config.yaml
n_head: 4
d_mlp: 512
norm_eps: 1e-06
positions: "rope"
attn_scale: 0.177
init_std_up: 0.0588
optimizer: "muon_variant"
lr_mult_down: 2.0
beta1: 0.95
warmup_steps: 0
decay_fraction: 0.892
seq_len: 256
dataset: "wikipedia_en"
Each number is 200 + 40 x the weight over the matrix's rms, rounded and kept within 0 to 999. Layers, rows and columns count from 0.

# layer 12 attention key, 64x128, rms 0.226, rows 37-63, columns 0-63
220,212,208,253,198,192,222,199,155,230,241,185,168,207,117,217,191,181,253,125,185,215,253,174,262,194,242,228,226,203,237,183,184,281,235,154,188,141,190,150,104,180,212,189,182,162,178,155,171,199,201,194,264,221,175,221,271,194,283,230,163,240,230,197
176,210,237,203,199,213,196,250,216,169,186,217,252,173,201,118,245,241,221,217,275,219,223,265,199,189,232,139,216,150,188,205,169,213,120,241,224,235,197,205,175,246,180,179,170,259,271,228,201,167,273,204,190,247,145,213,189,209,166,230,271,199,262,209
213,222,159,175,199,194,215,230,194,140,213,217,203,206,268,206,213,227,182,147,154,207,191,179,215,232,163,195,208,187,148,252,214,270,175,168,213,224,190,170,255,259,164,189,156,239,172,187,211,181,222,253,113,212,185,211,178,181,158,160,149,262,235,258
221,153,176,196,125,236,217,228,189,181,204,158,227,220,244,153,266,210,201,211,217,150,192,209,81,202,203,205,200,175,248,153,266,156,202,196,222,185,245,223,206,197,140,229,203,182,225,216,187,241,164,165,173,203,274,208,190,89,127,180,211,147,232,206
208,172,213,182,254,244,176,91,236,187,215,177,163,191,252,194,138,182,208,211,248,157,209,171,137,151,173,221,223,204,270,115,214,209,268,285,193,157,220,206,254,198,259,200,248,223,175,165,188,291,100,139,221,199,250,220,168,192,134,278,185,143,216,274
283,208,195,179,192,233,172,194,202,239,187,227,152,162,232,164,235,191,208,225,141,154,151,224,326,197,222,144,198,203,253,242,233,220,253,214,202,211,206,192,176,216,195,244,203,225,189,245,193,220,206,227,190,174,235,221,172,199,206,233,178,235,162,197
222,279,201,163,261,141,178,122,174,193,230,202,146,165,183,214,175,197,209,180,197,191,162,163,294,232,187,178,161,161,214,180,292,257,290,228,193,189,217,239,250,233,188,202,237,217,238,226,193,219,167,207,235,215,208,219,272,222,181,171,212,224,201,225
122,254,174,148,217,194,218,223,194,286,168,205,128,146,112,260,158,196,281,180,219,193,160,157,322,162,176,263,217,181,242,140,234,188,255,209,160,193,171,230,223,295,188,208,215,172,249,211,233,194,225,192,175,172,133,139,231,240,161,203,115,235,93,206
200,154,156,186,189,190,255,184,179,256,170,197,193,188,217,217,183,195,193,171,234,177,193,217,183,197,197,182,260,314,238,197,168,208,198,223,188,181,248,260,174,230,177,194,205,192,164,215,163,198,195,223,224,197,226,248,216,214,197,178,215,251,173,238
177,172,254,163,223,199,176,258,188,231,183,145,239,245,169,137,234,181,221,180,185,224,174,183,250,203,184,221,214,195,173,228,263,183,199,250,233,224,178,211,220,276,185,176,196,172,193,166,163,190,239,174,187,222,171,200,237,242,198,129,176,208,219,195
209,248,172,130,251,199,200,217,146,304,203,227,233,229,147,233,273,240,215,257,183,190,238,172,467,262,221,260,209,203,166,216,261,235,282,154,199,221,193,207,191,232,209,208,241,184,236,94,207,226,197,233,152,162,163,210,211,194,306,216,143,240,233,167
143,143,238,237,196,267,205,250,173,159,157,263,285,330,135,204,272,169,137,196,192,224,175,241,223,235,189,220,222,221,184,170,177,219,111,222,176,123,173,145,171,222,154,238,112,278,231,246,230,198,212,186,250,183,110,185,201,230,151,203,211,192,238,201
144,268,197,175,182,240,230,158,241,207,269,240,228,196,229,175,221,220,246,180,172,233,196,148,253,155,179,179,220,207,333,180,143,186,134,213,255,122,172,187,186,186,206,208,149,189,160,181,222,222,204,218,221,233,37,160,162,288,233,248,181,154,261,186
184,211,210,161,202,170,212,211,231,207,201,220,244,235,179,217,193,184,197,282,214,218,223,186,276,166,179,214,196,141,214,224,281,231,189,201,165,209,206,165,175,174,255,190,173,217,303,218,287,213,169,191,170,203,202,247,239,172,119,159,157,211,273,127
262,155,110,224,235,127,285,278,106,211,225,242,168,162,105,197,167,259,221,228,206,250,187,162,259,258,205,262,182,223,130,213,240,256,184,215,225,235,172,182,154,312,261,194,199,154,202,168,193,188,133,235,197,313,135,243,183,210,219,198,139,179,135,215
158,208,254,200,267,175,212,213,237,174,275,142,136,235,204,174,219,183,246,205,218,97,224,213,258,187,171,219,219,255,202,210,211,174,162,170,209,170,164,224,187,193,247,204,166,135,228,191,212,246,209,240,136,177,149,187,272,167,194,218,214,163,272,207
158,218,225,176,199,209,189,254,104,201,237,162,178,182,170,214,172,257,238,211,225,218,205,187,236,245,185,274,237,201,239,207,288,154,221,179,228,205,249,184,200,242,218,115,197,200,206,158,170,249,257,169,214,254,221,245,201,129,269,205,228,220,185,240
228,240,161,208,229,173,244,100,218,240,181,269,155,185,158,222,192,167,171,170,184,234,164,153,208,179,142,153,243,204,192,178,244,215,171,137,211,106,192,110,183,232,247,185,247,178,198,265,159,220,267,234,207,166,245,205,216,282,249,174,222,160,204,277
191,241,181,160,204,137,147,167,221,250,243,213,255,151,197,226,211,243,260,209,152,237,235,174,395,219,215,264,216,246,234,207,162,177,217,249,230,218,189,136,196,198,223,203,81,214,170,172,239,211,165,183,195,197,243,161,240,207,190,216,181,178,186,202
225,253,252,213,150,198,130,203,212,185,219,207,197,178,189,272,178,202,203,159,147,111,168,245,166,207,248,177,138,176,201,187,194,91,229,180,157,237,179,155,212,292,235,128,189,158,254,211,188,255,209,271,213,228,266,172,210,238,285,243,134,224,138,124
201,207,191,206,265,185,183,247,171,242,220,175,219,185,155,220,119,196,217,219,178,199,209,183,254,226,140,241,183,234,245,178,211,194,214,210,209,234,154,240,230,169,233,175,166,193,209,207,190,186,155,247,227,182,210,153,175,234,191,214,94,231,176,160
193,158,151,236,142,216,242,220,212,238,214,181,246,180,215,242,210,263,241,237,267,178,156,224,237,195,246,140,173,145,168,189,228,147,175,189,128,168,145,221,206,136,120,206,196,213,176,233,165,198,196,159,218,233,198,212,214,224,147,126,187,202,199,181
197,219,148,211,191,189,201,170,227,167,226,163,194,220,265,227,182,203,254,295,211,233,138,218,228,219,178,224,243,185,198,238,230,286,165,212,194,224,205,265,196,186,195,233,168,192,231,171,136,155,232,210,205,228,170,177,188,182,249,206,230,209,204,255
114,240,191,191,125,178,220,173,171,248,250,223,255,128,111,134,168,220,136,283,176,124,220,235,149,203,239,152,213,213,233,196,160,171,229,245,212,217,210,246,193,112,205,251,224,177,285,225,209,206,177,172,190,215,207,243,143,206,124,234,202,178,198,202
273,222,269,218,164,270,195,267,121,204,272,257,197,124,194,213,174,175,160,240,217,256,255,222,226,220,215,224,244,258,150,238,208,238,215,193,226,217,241,76,185,177,232,200,166,206,218,249,180,202,278,122,241,169,292,244,184,146,201,149,209,222,239,176
207,228,187,216,214,172,143,155,183,166,203,255,169,208,250,266,176,156,206,212,218,212,262,213,240,186,196,159,224,183,190,288,203,213,151,239,178,167,209,217,185,195,166,205,247,241,187,177,190,205,190,175,244,225,250,217,179,215,204,228,176,263,215,232
201,185,155,136,99,245,216,143,252,164,190,222,188,194,243,211,166,260,209,243,262,155,213,176,122,246,185,196,205,277,192,172,200,194,113,154,210,270,135,191,210,186,143,180,132,143,209,207,179,245,192,181,226,223,252,155,203,204,206,202,183,180,173,230
# layer 12 attention query, 128x128, rms 0.225, rows 70-95,102-127, columns 0-63
157,169,196,228,254,159,229,200,220,253,204,227,217,211,250,145,194,194,212,256,222,155,162,280,263,224,231,178,256,236,216,163,215,218,171,199,137,246,187,264,228,131,192,201,138,185,186,203,176,208,217,192,184,150,216,134,217,207,111,195,185,170,199,174
194,137,225,266,200,223,223,233,167,137,301,215,194,270,125,261,195,147,232,273,206,202,233,280,198,210,176,236,249,199,209,189,210,198,157,163,188,238,212,232,140,244,235,182,229,213,194,185,247,204,223,229,210,208,213,185,201,175,183,208,176,156,132,199
217,180,229,167,208,237,246,136,175,166,278,108,159,212,205,153,158,186,217,188,145,179,97,112,167,144,219,171,220,179,227,125,199,239,212,175,211,186,160,202,246,197,112,194,209,223,235,142,298,183,203,178,269,142,243,194,251,222,252,158,235,228,149,189
167,136,163,161,243,163,208,129,254,215,210,156,243,153,191,165,152,235,155,142,252,136,250,233,274,216,194,147,197,207,215,133,234,193,130,169,260,253,189,190,166,158,187,251,138,207,167,257,198,236,183,215,221,158,252,223,187,226,251,196,256,201,204,212
204,254,160,277,138,205,203,218,243,108,208,196,211,245,160,180,212,159,162,216,238,223,161,212,228,188,220,162,185,169,297,244,91,186,260,164,220,244,149,113,197,190,213,180,152,135,143,223,215,228,186,189,145,201,172,248,209,165,150,237,254,155,189,266
212,227,218,191,184,234,222,185,194,236,176,170,202,218,187,145,257,194,254,87,251,173,191,181,233,157,145,236,241,222,214,209,200,192,213,204,173,196,206,233,171,195,184,228,185,157,183,163,131,142,246,223,180,162,190,172,161,241,246,171,135,241,184,128
242,231,195,159,184,200,218,173,175,257,205,147,172,275,203,167,159,181,242,145,238,180,275,218,180,232,185,267,179,224,185,146,194,222,269,202,207,162,191,277,217,224,138,227,246,189,172,253,208,159,117,261,255,183,189,213,246,178,222,213,161,304,192,170
262,246,177,213,251,186,223,243,218,205,267,226,170,240,168,140,194,189,212,184,110,189,216,219,106,146,197,216,169,179,144,216,240,224,224,153,238,245,171,204,189,201,233,168,226,220,242,185,258,158,165,176,211,250,205,204,203,243,229,170,214,244,231,208
193,251,187,177,197,169,301,167,256,235,181,334,245,178,226,156,134,224,149,293,141,146,258,254,240,184,279,220,246,201,223,270,211,171,264,121,156,207,250,150,137,201,178,129,230,228,180,216,174,150,237,222,212,144,153,202,226,171,106,214,250,232,173,194
241,265,137,153,230,140,201,142,169,197,251,222,195,212,225,141,238,219,242,193,162,241,145,186,328,188,254,165,238,224,172,242,254,154,236,248,202,187,219,213,198,224,168,190,146,251,261,123,292,209,237,200,208,179,221,122,304,253,244,165,122,236,182,132
145,206,192,245,180,185,336,211,234,198,176,226,237,229,201,213,240,200,208,170,211,247,204,249,134,217,240,116,238,174,162,201,134,138,173,203,258,176,252,194,165,171,143,240,193,126,200,244,216,173,196,190,217,195,196,203,227,190,216,193,216,223,181,196
167,172,162,148,168,211,257,139,111,156,246,233,294,255,212,110,171,108,180,294,254,125,125,150,240,214,236,231,231,211,218,171,149,152,201,214,224,220,184,192,230,129,180,222,210,257,248,208,246,182,221,211,244,177,171,199,268,225,152,241,224,204,165,173
135,140,173,268,219,228,146,239,197,194,170,125,263,242,251,143,256,174,123,220,224,189,314,248,235,196,197,181,171,160,202,168,200,168,217,280,295,171,190,258,233,176,218,244,296,183,145,267,250,143,195,305,163,225,161,147,158,187,163,240,230,261,191,302
194,167,158,168,222,220,234,223,154,276,233,190,213,186,166,300,183,139,203,138,206,176,278,227,86,218,218,181,179,166,133,212,176,163,201,166,185,170,256,236,224,187,214,181,278,211,227,229,106,111,237,186,186,201,162,212,185,173,292,284,248,271,212,179
180,216,131,224,245,260,200,193,121,213,101,230,200,215,218,211,146,189,164,192,186,259,229,147,272,173,209,246,246,276,212,181,241,228,238,260,168,291,150,220,185,197,86,143,168,147,218,280,176,250,165,244,177,238,201,221,210,188,174,239,226,229,196,185
182,198,217,240,215,183,216,247,204,195,266,248,202,145,204,181,250,203,209,168,195,140,183,155,150,191,185,171,158,195,247,185,152,217,232,306,191,181,240,246,189,178,215,185,178,187,201,154,166,153,159,137,278,180,221,246,134,175,165,115,231,280,215,174
247,193,218,244,225,158,189,212,219,193,208,124,237,218,126,183,258,207,248,193,166,159,209,240,252,163,244,114,124,189,158,159,207,228,223,280,198,202,214,166,181,154,316,199,217,214,222,139,165,176,204,244,223,205,170,239,237,268,265,147,221,207,214,115
127,230,222,200,103,190,215,211,171,304,166,159,180,179,198,148,170,158,157,236,174,183,138,233,269,150,235,192,224,255,214,154,216,299,215,170,238,141,184,217,229,186,191,130,306,197,258,186,255,199,188,244,190,85,280,177,215,206,221,222,226,154,233,233
230,145,154,220,207,105,238,207,202,309,175,143,181,135,207,195,196,192,233,185,228,182,172,154,321,165,194,202,251,171,185,197,220,218,238,160,200,244,238,117,195,202,235,231,169,192,122,235,225,167,262,250,210,131,205,179,222,201,275,233,235,228,182,119
233,214,196,148,197,230,163,156,198,183,226,191,134,162,213,228,191,189,213,171,225,226,203,168,256,200,112,183,186,174,207,293,197,207,204,168,184,269,188,188,177,253,252,169,224,131,158,183,266,234,332,235,227,161,240,232,196,238,195,242,214,191,224,257
212,138,157,164,188,230,262,207,247,219,154,230,161,146,164,179,165,144,205,251,183,229,153,251,272,222,192,213,285,179,238,194,141,232,243,156,181,207,252,192,140,187,134,224,229,190,154,210,206,213,247,240,254,236,219,179,232,164,215,220,266,238,210,206
214,282,166,161,171,262,159,201,234,239,185,143,191,259,137,128,173,244,157,218,193,165,217,127,215,183,191,172,204,184,163,158,168,226,164,139,227,207,187,190,194,116,133,248,184,179,193,161,228,318,190,207,191,183,220,177,208,189,247,186,247,166,207,154
129,223,235,202,189,227,166,226,181,282,232,213,137,207,233,183,160,198,172,253,236,143,205,215,185,215,137,155,162,156,201,154,265,208,197,138,253,213,182,232,174,168,220,114,208,173,134,165,112,159,211,207,204,111,216,222,94,279,165,173,162,199,197,179
214,265,195,200,242,189,290,198,164,327,180,258,221,237,262,261,189,187,177,169,172,183,192,270,213,114,168,193,220,146,177,236,229,170,185,251,78,280,216,180,197,176,182,166,243,195,255,248,263,146,198,193,150,277,228,154,108,188,207,127,188,200,209,128
223,221,238,200,229,174,217,265,178,199,257,169,225,236,188,178,195,210,209,211,220,149,243,177,115,164,209,195,189,139,120,131,224,212,210,241,188,165,229,223,166,206,183,253,230,162,197,189,234,223,248,206,190,230,259,225,140,235,192,169,280,187,213,197
198,178,94,204,155,154,185,288,242,191,225,237,219,208,208,227,265,274,123,188,185,255,264,227,108,160,187,204,273,169,265,190,214,244,247,183,262,201,195,150,176,134,211,183,136,230,194,207,164,225,230,215,223,193,248,173,181,194,221,177,174,136,174,158
210,212,162,207,182,205,178,275,183,249,248,198,187,218,219,224,199,244,171,223,185,254,212,158,183,182,138,155,255,240,196,204,213,215,208,183,200,232,197,204,202,167,172,164,214,212,191,203,266,175,243,222,173,197,216,210,225,187,183,200,201,189,169,187
164,165,154,209,171,230,172,108,198,201,211,197,228,225,220,208,194,171,245,185,244,228,226,233,216,173,183,273,160,222,232,224,246,236,191,135,225,220,190,173,202,160,247,163,113,188,216,248,221,156,184,136,228,235,214,246,197,143,220,196,178,140,203,206
181,166,224,171,209,233,238,157,184,256,271,211,138,129,241,255,210,180,234,175,178,204,251,174,117,197,180,100,127,141,223,180,209,214,257,247,149,208,191,163,254,147,124,173,235,201,159,135,274,256,203,208,223,138,240,262,235,169,301,177,194,187,201,220
192,176,230,183,131,231,222,154,186,186,193,165,170,185,201,144,179,201,208,273,218,139,182,248,177,239,245,192,192,155,205,145,187,211,184,193,221,247,197,135,239,197,205,245,183,205,215,310,213,170,136,237,188,169,220,206,212,180,154,210,226,120,163,195
195,134,186,211,221,127,251,197,226,154,148,204,203,160,182,209,161,180,202,210,193,229,95,253,251,223,178,227,239,230,297,227,240,188,229,204,247,220,214,186,150,175,185,170,110,241,209,190,141,158,208,187,154,143,191,164,249,184,144,166,189,164,203,200
210,186,175,176,249,213,222,197,207,211,215,184,194,207,215,220,228,203,204,217,219,224,219,170,147,210,183,196,181,166,179,187,186,200,191,244,180,163,180,295,195,253,183,202,260,200,155,188,187,168,198,195,175,194,185,176,148,228,290,147,153,231,187,169
272,183,162,227,181,205,254,184,205,267,191,191,220,254,170,306,227,197,247,124,259,216,227,181,166,230,138,287,204,128,178,158,182,272,159,225,200,185,174,337,223,252,156,228,177,134,134,258,229,181,170,220,298,225,186,204,215,173,214,227,170,308,243,146
172,193,147,204,168,230,165,224,142,246,225,232,190,170,228,215,177,174,201,154,156,226,149,250,176,168,208,261,219,200,156,225,166,167,233,202,212,196,217,179,143,180,271,163,227,159,233,263,225,208,122,247,194,257,183,173,195,229,250,225,146,150,251,191
187,190,211,178,139,213,165,143,200,290,172,218,228,159,214,179,178,255,140,244,206,170,193,195,263,170,191,195,259,160,189,178,180,217,248,206,152,162,176,200,176,176,204,155,168,252,198,125,183,151,136,214,136,127,211,206,200,192,176,180,246,216,205,165
231,248,166,143,188,190,195,194,208,203,225,211,268,264,169,139,264,272,158,161,184,204,178,206,283,294,193,151,195,267,109,169,205,201,220,229,174,144,137,266,206,200,196,130,259,253,244,194,231,196,191,156,174,192,196,179,227,253,232,140,173,277,147,178
208,244,179,136,194,180,234,202,153,120,178,208,204,248,115,218,261,311,211,102,160,217,189,232,135,197,179,212,242,197,165,251,224,191,103,196,203,218,179,156,179,210,208,251,149,204,218,172,121,177,179,182,218,168,188,223,235,246,270,205,193,202,229,159
217,279,225,221,252,185,216,201,254,186,221,156,198,184,149,129,168,223,211,188,167,222,212,226,332,245,193,110,195,215,137,121,189,252,247,238,313,220,223,275,193,148,185,156,272,104,235,109,249,196,223,121,215,166,161,266,209,210,199,182,296,248,217,159
204,127,198,303,238,215,188,300,193,148,124,166,125,236,289,282,173,209,152,189,125,248,213,337,124,179,153,198,219,263,276,306,144,191,72,263,202,250,179,199,164,136,214,157,211,188,125,246,222,284,206,216,186,232,195,170,178,173,118,150,173,167,265,187
162,177,262,218,169,197,209,189,165,171,168,197,208,176,136,276,193,171,206,161,212,192,249,166,197,245,165,191,262,212,199,212,172,233,225,209,201,140,306,164,162,239,198,236,271,195,198,221,200,155,135,186,114,203,164,256,274,182,305,189,224,264,150,229
155,165,175,227,206,196,215,213,203,216,231,219,167,250,222,118,240,206,179,212,182,223,159,172,291,174,247,184,203,248,207,196,173,148,241,192,135,203,201,169,218,216,282,175,256,231,220,234,229,266,162,247,191,189,231,239,249,256,216,147,226,238,118,105
236,140,224,184,228,229,195,168,200,217,194,166,149,159,201,251,194,195,112,203,154,210,200,254,180,201,142,233,242,230,192,228,233,130,259,242,208,204,239,241,271,171,190,241,230,223,223,219,130,207,216,214,200,273,272,198,175,174,249,165,155,256,193,207
165,202,194,220,206,161,283,190,230,248,210,137,176,170,128,180,175,151,188,232,206,190,187,179,178,244,266,219,223,218,208,184,242,215,184,185,229,170,184,226,218,199,208,199,222,265,146,216,278,158,236,219,236,162,237,233,223,209,154,283,123,164,184,181
152,212,195,200,201,199,227,161,156,192,205,187,179,218,244,248,196,145,250,126,170,221,188,136,232,151,189,287,179,221,191,167,165,289,263,278,172,264,249,181,228,154,179,132,277,211,166,207,238,190,192,200,199,227,210,216,169,272,180,170,163,227,149,202
217,150,200,138,140,172,185,121,175,222,216,161,240,155,203,213,321,204,218,133,192,188,279,219,185,177,228,212,244,203,155,235,255,150,174,178,166,226,274,191,157,231,142,165,159,188,202,189,148,191,209,255,142,143,196,171,204,232,293,252,174,241,230,168
190,182,136,84,166,208,256,81,209,271,179,127,179,189,125,121,132,247,199,99,236,236,237,191,302,205,261,211,210,209,233,190,265,300,159,224,209,258,147,206,185,190,265,121,163,189,145,211,280,274,134,240,274,208,272,193,207,107,237,153,159,188,168,202
191,247,131,89,221,208,216,207,214,158,190,158,142,129,151,241,159,188,145,185,177,212,211,153,203,210,153,135,201,167,201,140,215,189,223,160,229,191,249,272,256,203,221,217,214,163,150,201,219,203,165,190,213,162,220,199,214,167,232,166,184,187,165,276
211,219,198,181,202,197,254,168,237,195,162,90,297,242,114,134,221,219,220,244,158,161,171,184,295,226,227,201,229,238,208,164,213,288,205,97,236,172,182,209,199,203,187,216,241,188,179,217,187,284,206,215,245,152,241,222,294,230,203,203,238,266,187,172
94,155,251,203,195,250,182,181,190,155,208,183,283,231,152,82,234,243,231,89,171,159,243,194,265,149,227,221,94,295,199,214,242,160,213,172,143,155,140,205,206,203,232,209,180,175,222,178,244,326,172,108,231,147,225,229,192,298,225,121,252,171,230,224
179,273,216,74,206,153,303,201,255,248,208,168,221,183,152,236,213,225,263,213,202,204,174,168,244,160,267,199,150,188,161,212,222,168,142,121,206,208,243,141,163,213,176,190,207,139,162,157,210,139,203,192,224,174,193,246,196,234,210,197,246,272,181,160
183,228,234,142,219,178,204,257,216,188,180,183,219,222,227,188,255,188,238,244,169,257,146,243,226,191,224,188,190,215,214,175,221,170,197,231,93,247,261,274,196,180,191,247,203,207,219,221,196,205,210,238,198,187,277,266,233,207,117,226,228,169,251,231
201,172,162,207,167,227,186,248,193,192,184,182,155,207,224,216,162,213,76,294,218,168,201,194,205,217,239,297,265,303,245,232,223,145,265,174,225,244,184,155,209,180,192,217,180,232,182,253,204,277,232,279,226,207,274,222,221,161,220,232,214,180,243,267
# layer 12 attention value, 64x128, rms 0.257, rows 32-41, columns 0-63
266,152,190,152,209,208,149,204,189,168,191,169,117,192,169,169,167,133,230,223,256,172,249,233,217,248,222,203,205,175,240,156,256,231,188,233,174,217,187,197,297,158,149,251,228,202,209,227,195,247,178,200,203,198,211,234,206,191,182,172,249,239,234,159
215,166,174,201,158,150,211,132,208,160,247,181,224,221,270,205,156,238,228,217,183,131,178,163,216,190,194,196,256,194,158,175,154,171,266,243,201,124,227,265,201,183,236,172,184,276,229,268,237,136,134,196,270,222,179,190,139,181,242,199,252,237,181,239
136,204,204,109,193,195,161,229,203,163,184,188,183,162,217,185,260,219,145,249,190,148,199,163,199,210,177,217,147,195,165,184,178,199,176,174,232,198,255,121,207,159,199,188,220,147,305,153,271,188,145,231,170,193,194,160,143,217,151,223,274,173,166,252
193,194,177,159,215,186,181,189,110,224,168,231,219,176,166,216,221,219,195,164,230,198,190,215,192,197,203,173,181,246,185,174,215,175,206,179,151,213,141,198,156,112,186,211,236,258,239,191,215,177,256,212,263,144,281,174,306,208,214,187,184,215,123,187
215,168,186,257,141,197,246,130,159,263,209,226,221,176,211,156,213,229,198,259,224,178,183,151,216,150,157,275,188,196,212,187,189,208,209,237,241,229,255,178,255,222,154,259,187,214,166,220,235,276,180,256,197,205,185,142,203,199,213,117,213,259,279,204
271,212,237,230,191,189,185,259,188,225,251,218,206,152,231,136,177,154,172,235,204,217,172,172,204,248,182,235,169,141,150,191,141,254,265,179,194,186,200,197,154,167,175,222,189,239,165,173,197,220,286,220,200,274,217,235,144,101,164,187,224,169,121,178
273,195,265,217,209,171,298,182,150,148,190,217,223,243,168,216,285,163,179,235,144,201,242,207,186,298,182,240,161,243,222,189,209,147,184,169,227,187,221,211,197,184,211,236,201,154,155,166,186,225,227,218,184,165,209,202,156,206,223,156,166,264,187,228
128,193,241,193,253,251,157,217,200,174,238,143,186,229,216,253,258,167,209,226,324,166,159,215,154,196,152,103,158,241,237,192,169,152,144,196,241,202,214,197,173,205,175,234,233,166,176,90,205,308,183,131,202,228,226,238,145,239,267,208,173,162,168,213
183,201,183,206,176,141,244,285,232,218,246,229,204,120,173,175,205,180,159,134,203,187,231,161,230,186,174,187,229,134,154,101,266,172,201,205,176,205,153,221,197,216,239,184,208,227,148,204,250,131,138,204,182,207,220,157,181,248,168,191,204,262,266,259
138,204,158,153,152,209,280,135,222,203,155,171,204,176,220,166,176,235,169,191,242,189,299,170,192,192,146,145,248,297,219,213,170,171,216,139,204,174,175,219,251,225,220,267,154,210,258,180,205,189,191,136,157,163,163,183,262,248,148,171,220,190,206,148
# layer 12 attention output (transposed), 128x128, rms 0.222, rows 64-73,96-105, columns 0-63
252,145,181,184,195,140,134,243,212,169,198,198,187,245,224,167,145,143,166,188,290,219,191,208,263,233,143,210,266,212,276,172,248,253,176,171,156,258,179,190,261,177,195,265,298,173,186,214,163,259,182,188,212,237,190,156,246,292,185,161,200,225,203,211
277,181,208,213,239,123,200,240,211,224,204,216,209,155,189,169,231,205,186,204,196,128,218,213,164,202,209,205,241,198,196,279,193,158,224,235,172,236,225,224,235,208,192,56,228,286,185,227,127,194,168,192,236,348,191,226,205,196,210,150,228,278,256,248
165,176,230,237,216,165,228,280,162,171,210,160,147,274,228,162,250,204,106,130,140,213,175,198,231,170,159,232,155,218,221,176,269,164,195,205,155,85,257,194,258,126,166,168,205,182,322,202,247,163,239,207,193,209,190,276,165,202,250,293,286,240,193,240
182,280,152,227,223,161,186,173,185,141,178,274,220,195,191,160,237,227,202,110,199,169,153,152,272,214,234,168,263,150,264,270,166,203,263,173,185,205,170,136,243,127,158,199,183,203,214,244,236,246,124,191,211,188,244,217,231,178,181,251,196,165,176,174
234,229,223,200,228,196,190,132,182,279,148,104,211,207,221,212,148,188,163,181,239,82,141,166,199,202,156,206,226,173,183,154,206,199,166,175,215,237,215,211,242,219,266,201,159,188,217,246,272,184,155,228,227,143,185,186,282,198,155,183,229,230,224,194
241,197,217,219,180,214,236,203,268,169,274,214,177,253,188,142,127,240,164,228,193,196,142,206,186,249,154,235,180,247,212,178,198,208,202,218,123,234,214,171,164,190,179,186,209,231,135,200,208,234,179,205,223,196,184,233,225,161,194,155,253,183,201,159
193,177,193,250,165,172,162,123,192,116,196,235,196,220,168,240,244,176,156,260,278,221,217,137,167,174,98,221,158,176,151,141,189,151,241,189,211,153,292,231,249,231,200,178,126,86,137,229,294,267,139,143,123,147,158,227,201,191,259,108,210,195,203,241
251,136,194,222,248,213,144,176,237,175,240,217,170,209,178,184,198,179,258,274,237,139,171,199,146,223,205,170,149,227,204,100,182,140,126,158,160,204,259,207,200,179,202,236,214,102,146,209,193,319,244,220,219,161,187,186,152,309,312,216,194,138,201,272
147,171,198,229,253,173,209,222,99,215,249,239,222,177,280,119,165,243,217,179,218,134,219,207,227,190,183,287,220,166,207,198,165,231,249,182,208,172,187,175,126,155,213,125,146,172,178,230,140,207,142,189,189,187,241,319,159,165,200,171,170,282,218,187
192,202,208,157,231,238,216,168,157,131,201,170,177,224,212,119,185,206,262,161,208,230,226,236,143,171,223,236,214,175,192,187,201,158,183,204,193,164,197,247,202,225,199,258,222,227,202,156,179,180,243,165,184,236,233,177,183,185,132,237,217,172,210,150
176,182,174,196,215,190,254,171,192,241,190,204,222,211,191,198,193,184,158,237,184,209,152,241,198,205,252,197,169,189,104,222,172,129,160,223,197,172,237,206,98,168,190,194,245,140,208,254,232,200,181,195,209,182,218,173,214,156,294,186,146,211,201,173
216,229,251,169,198,238,202,238,251,237,246,201,210,200,106,169,221,204,208,244,165,193,216,219,200,199,184,179,196,176,194,177,166,225,203,152,201,179,221,207,170,160,150,228,222,193,194,170,272,201,202,220,143,162,175,135,225,197,135,152,239,197,150,203
215,171,234,223,239,169,181,161,218,210,235,153,234,194,248,232,215,156,217,188,274,191,216,276,132,224,217,158,239,187,191,255,219,228,236,231,243,182,229,192,161,210,191,212,200,236,216,209,135,262,201,191,175,229,162,188,160,191,181,178,159,168,232,173
173,230,204,272,134,217,254,226,172,201,151,169,232,265,245,210,189,270,238,202,210,147,263,127,187,232,152,223,164,226,207,198,168,212,147,183,215,258,184,231,234,282,243,212,211,223,181,197,202,269,135,146,210,198,156,164,116,225,191,160,269,236,215,202
173,176,169,215,217,169,211,256,135,160,253,141,159,132,216,157,237,170,207,200,239,263,252,237,190,247,291,124,162,227,168,189,205,255,204,183,193,172,142,166,163,141,232,177,210,122,190,136,182,206,197,167,118,246,217,140,140,206,185,244,166,167,210,279
153,183,259,128,153,144,145,214,173,173,189,131,198,155,219,186,210,222,206,174,147,228,236,182,185,166,179,137,248,181,172,186,228,229,190,190,286,234,202,169,203,183,199,181,244,209,233,169,214,253,177,233,251,225,204,247,164,223,188,193,216,229,174,224
269,212,192,254,274,288,134,243,196,211,173,213,262,216,202,218,155,214,159,183,236,201,150,193,237,153,181,175,179,193,210,196,190,238,155,217,164,232,118,203,115,192,193,206,261,207,230,212,127,138,301,239,201,271,275,164,178,222,112,277,171,177,216,166
177,298,184,245,150,165,306,210,143,208,178,187,193,190,137,238,154,274,201,186,150,154,183,213,0,249,223,183,292,180,238,228,204,296,210,220,199,215,193,238,236,169,245,142,164,224,245,194,247,197,215,218,153,193,155,183,218,165,173,224,203,220,220,113
234,149,168,165,170,253,200,241,150,205,243,159,170,276,197,191,202,165,175,138,204,227,165,214,247,187,155,179,192,240,222,117,258,174,200,196,205,258,169,219,197,214,162,279,170,211,240,141,201,122,272,261,204,149,247,188,225,158,143,206,189,99,218,177
214,261,186,292,181,146,146,200,213,219,217,244,183,246,152,250,240,200,101,210,204,196,170,147,168,221,258,213,220,219,220,126,141,275,217,222,184,204,193,132,179,155,163,130,214,295,125,253,224,222,170,241,219,158,142,219,129,278,162,202,250,162,155,230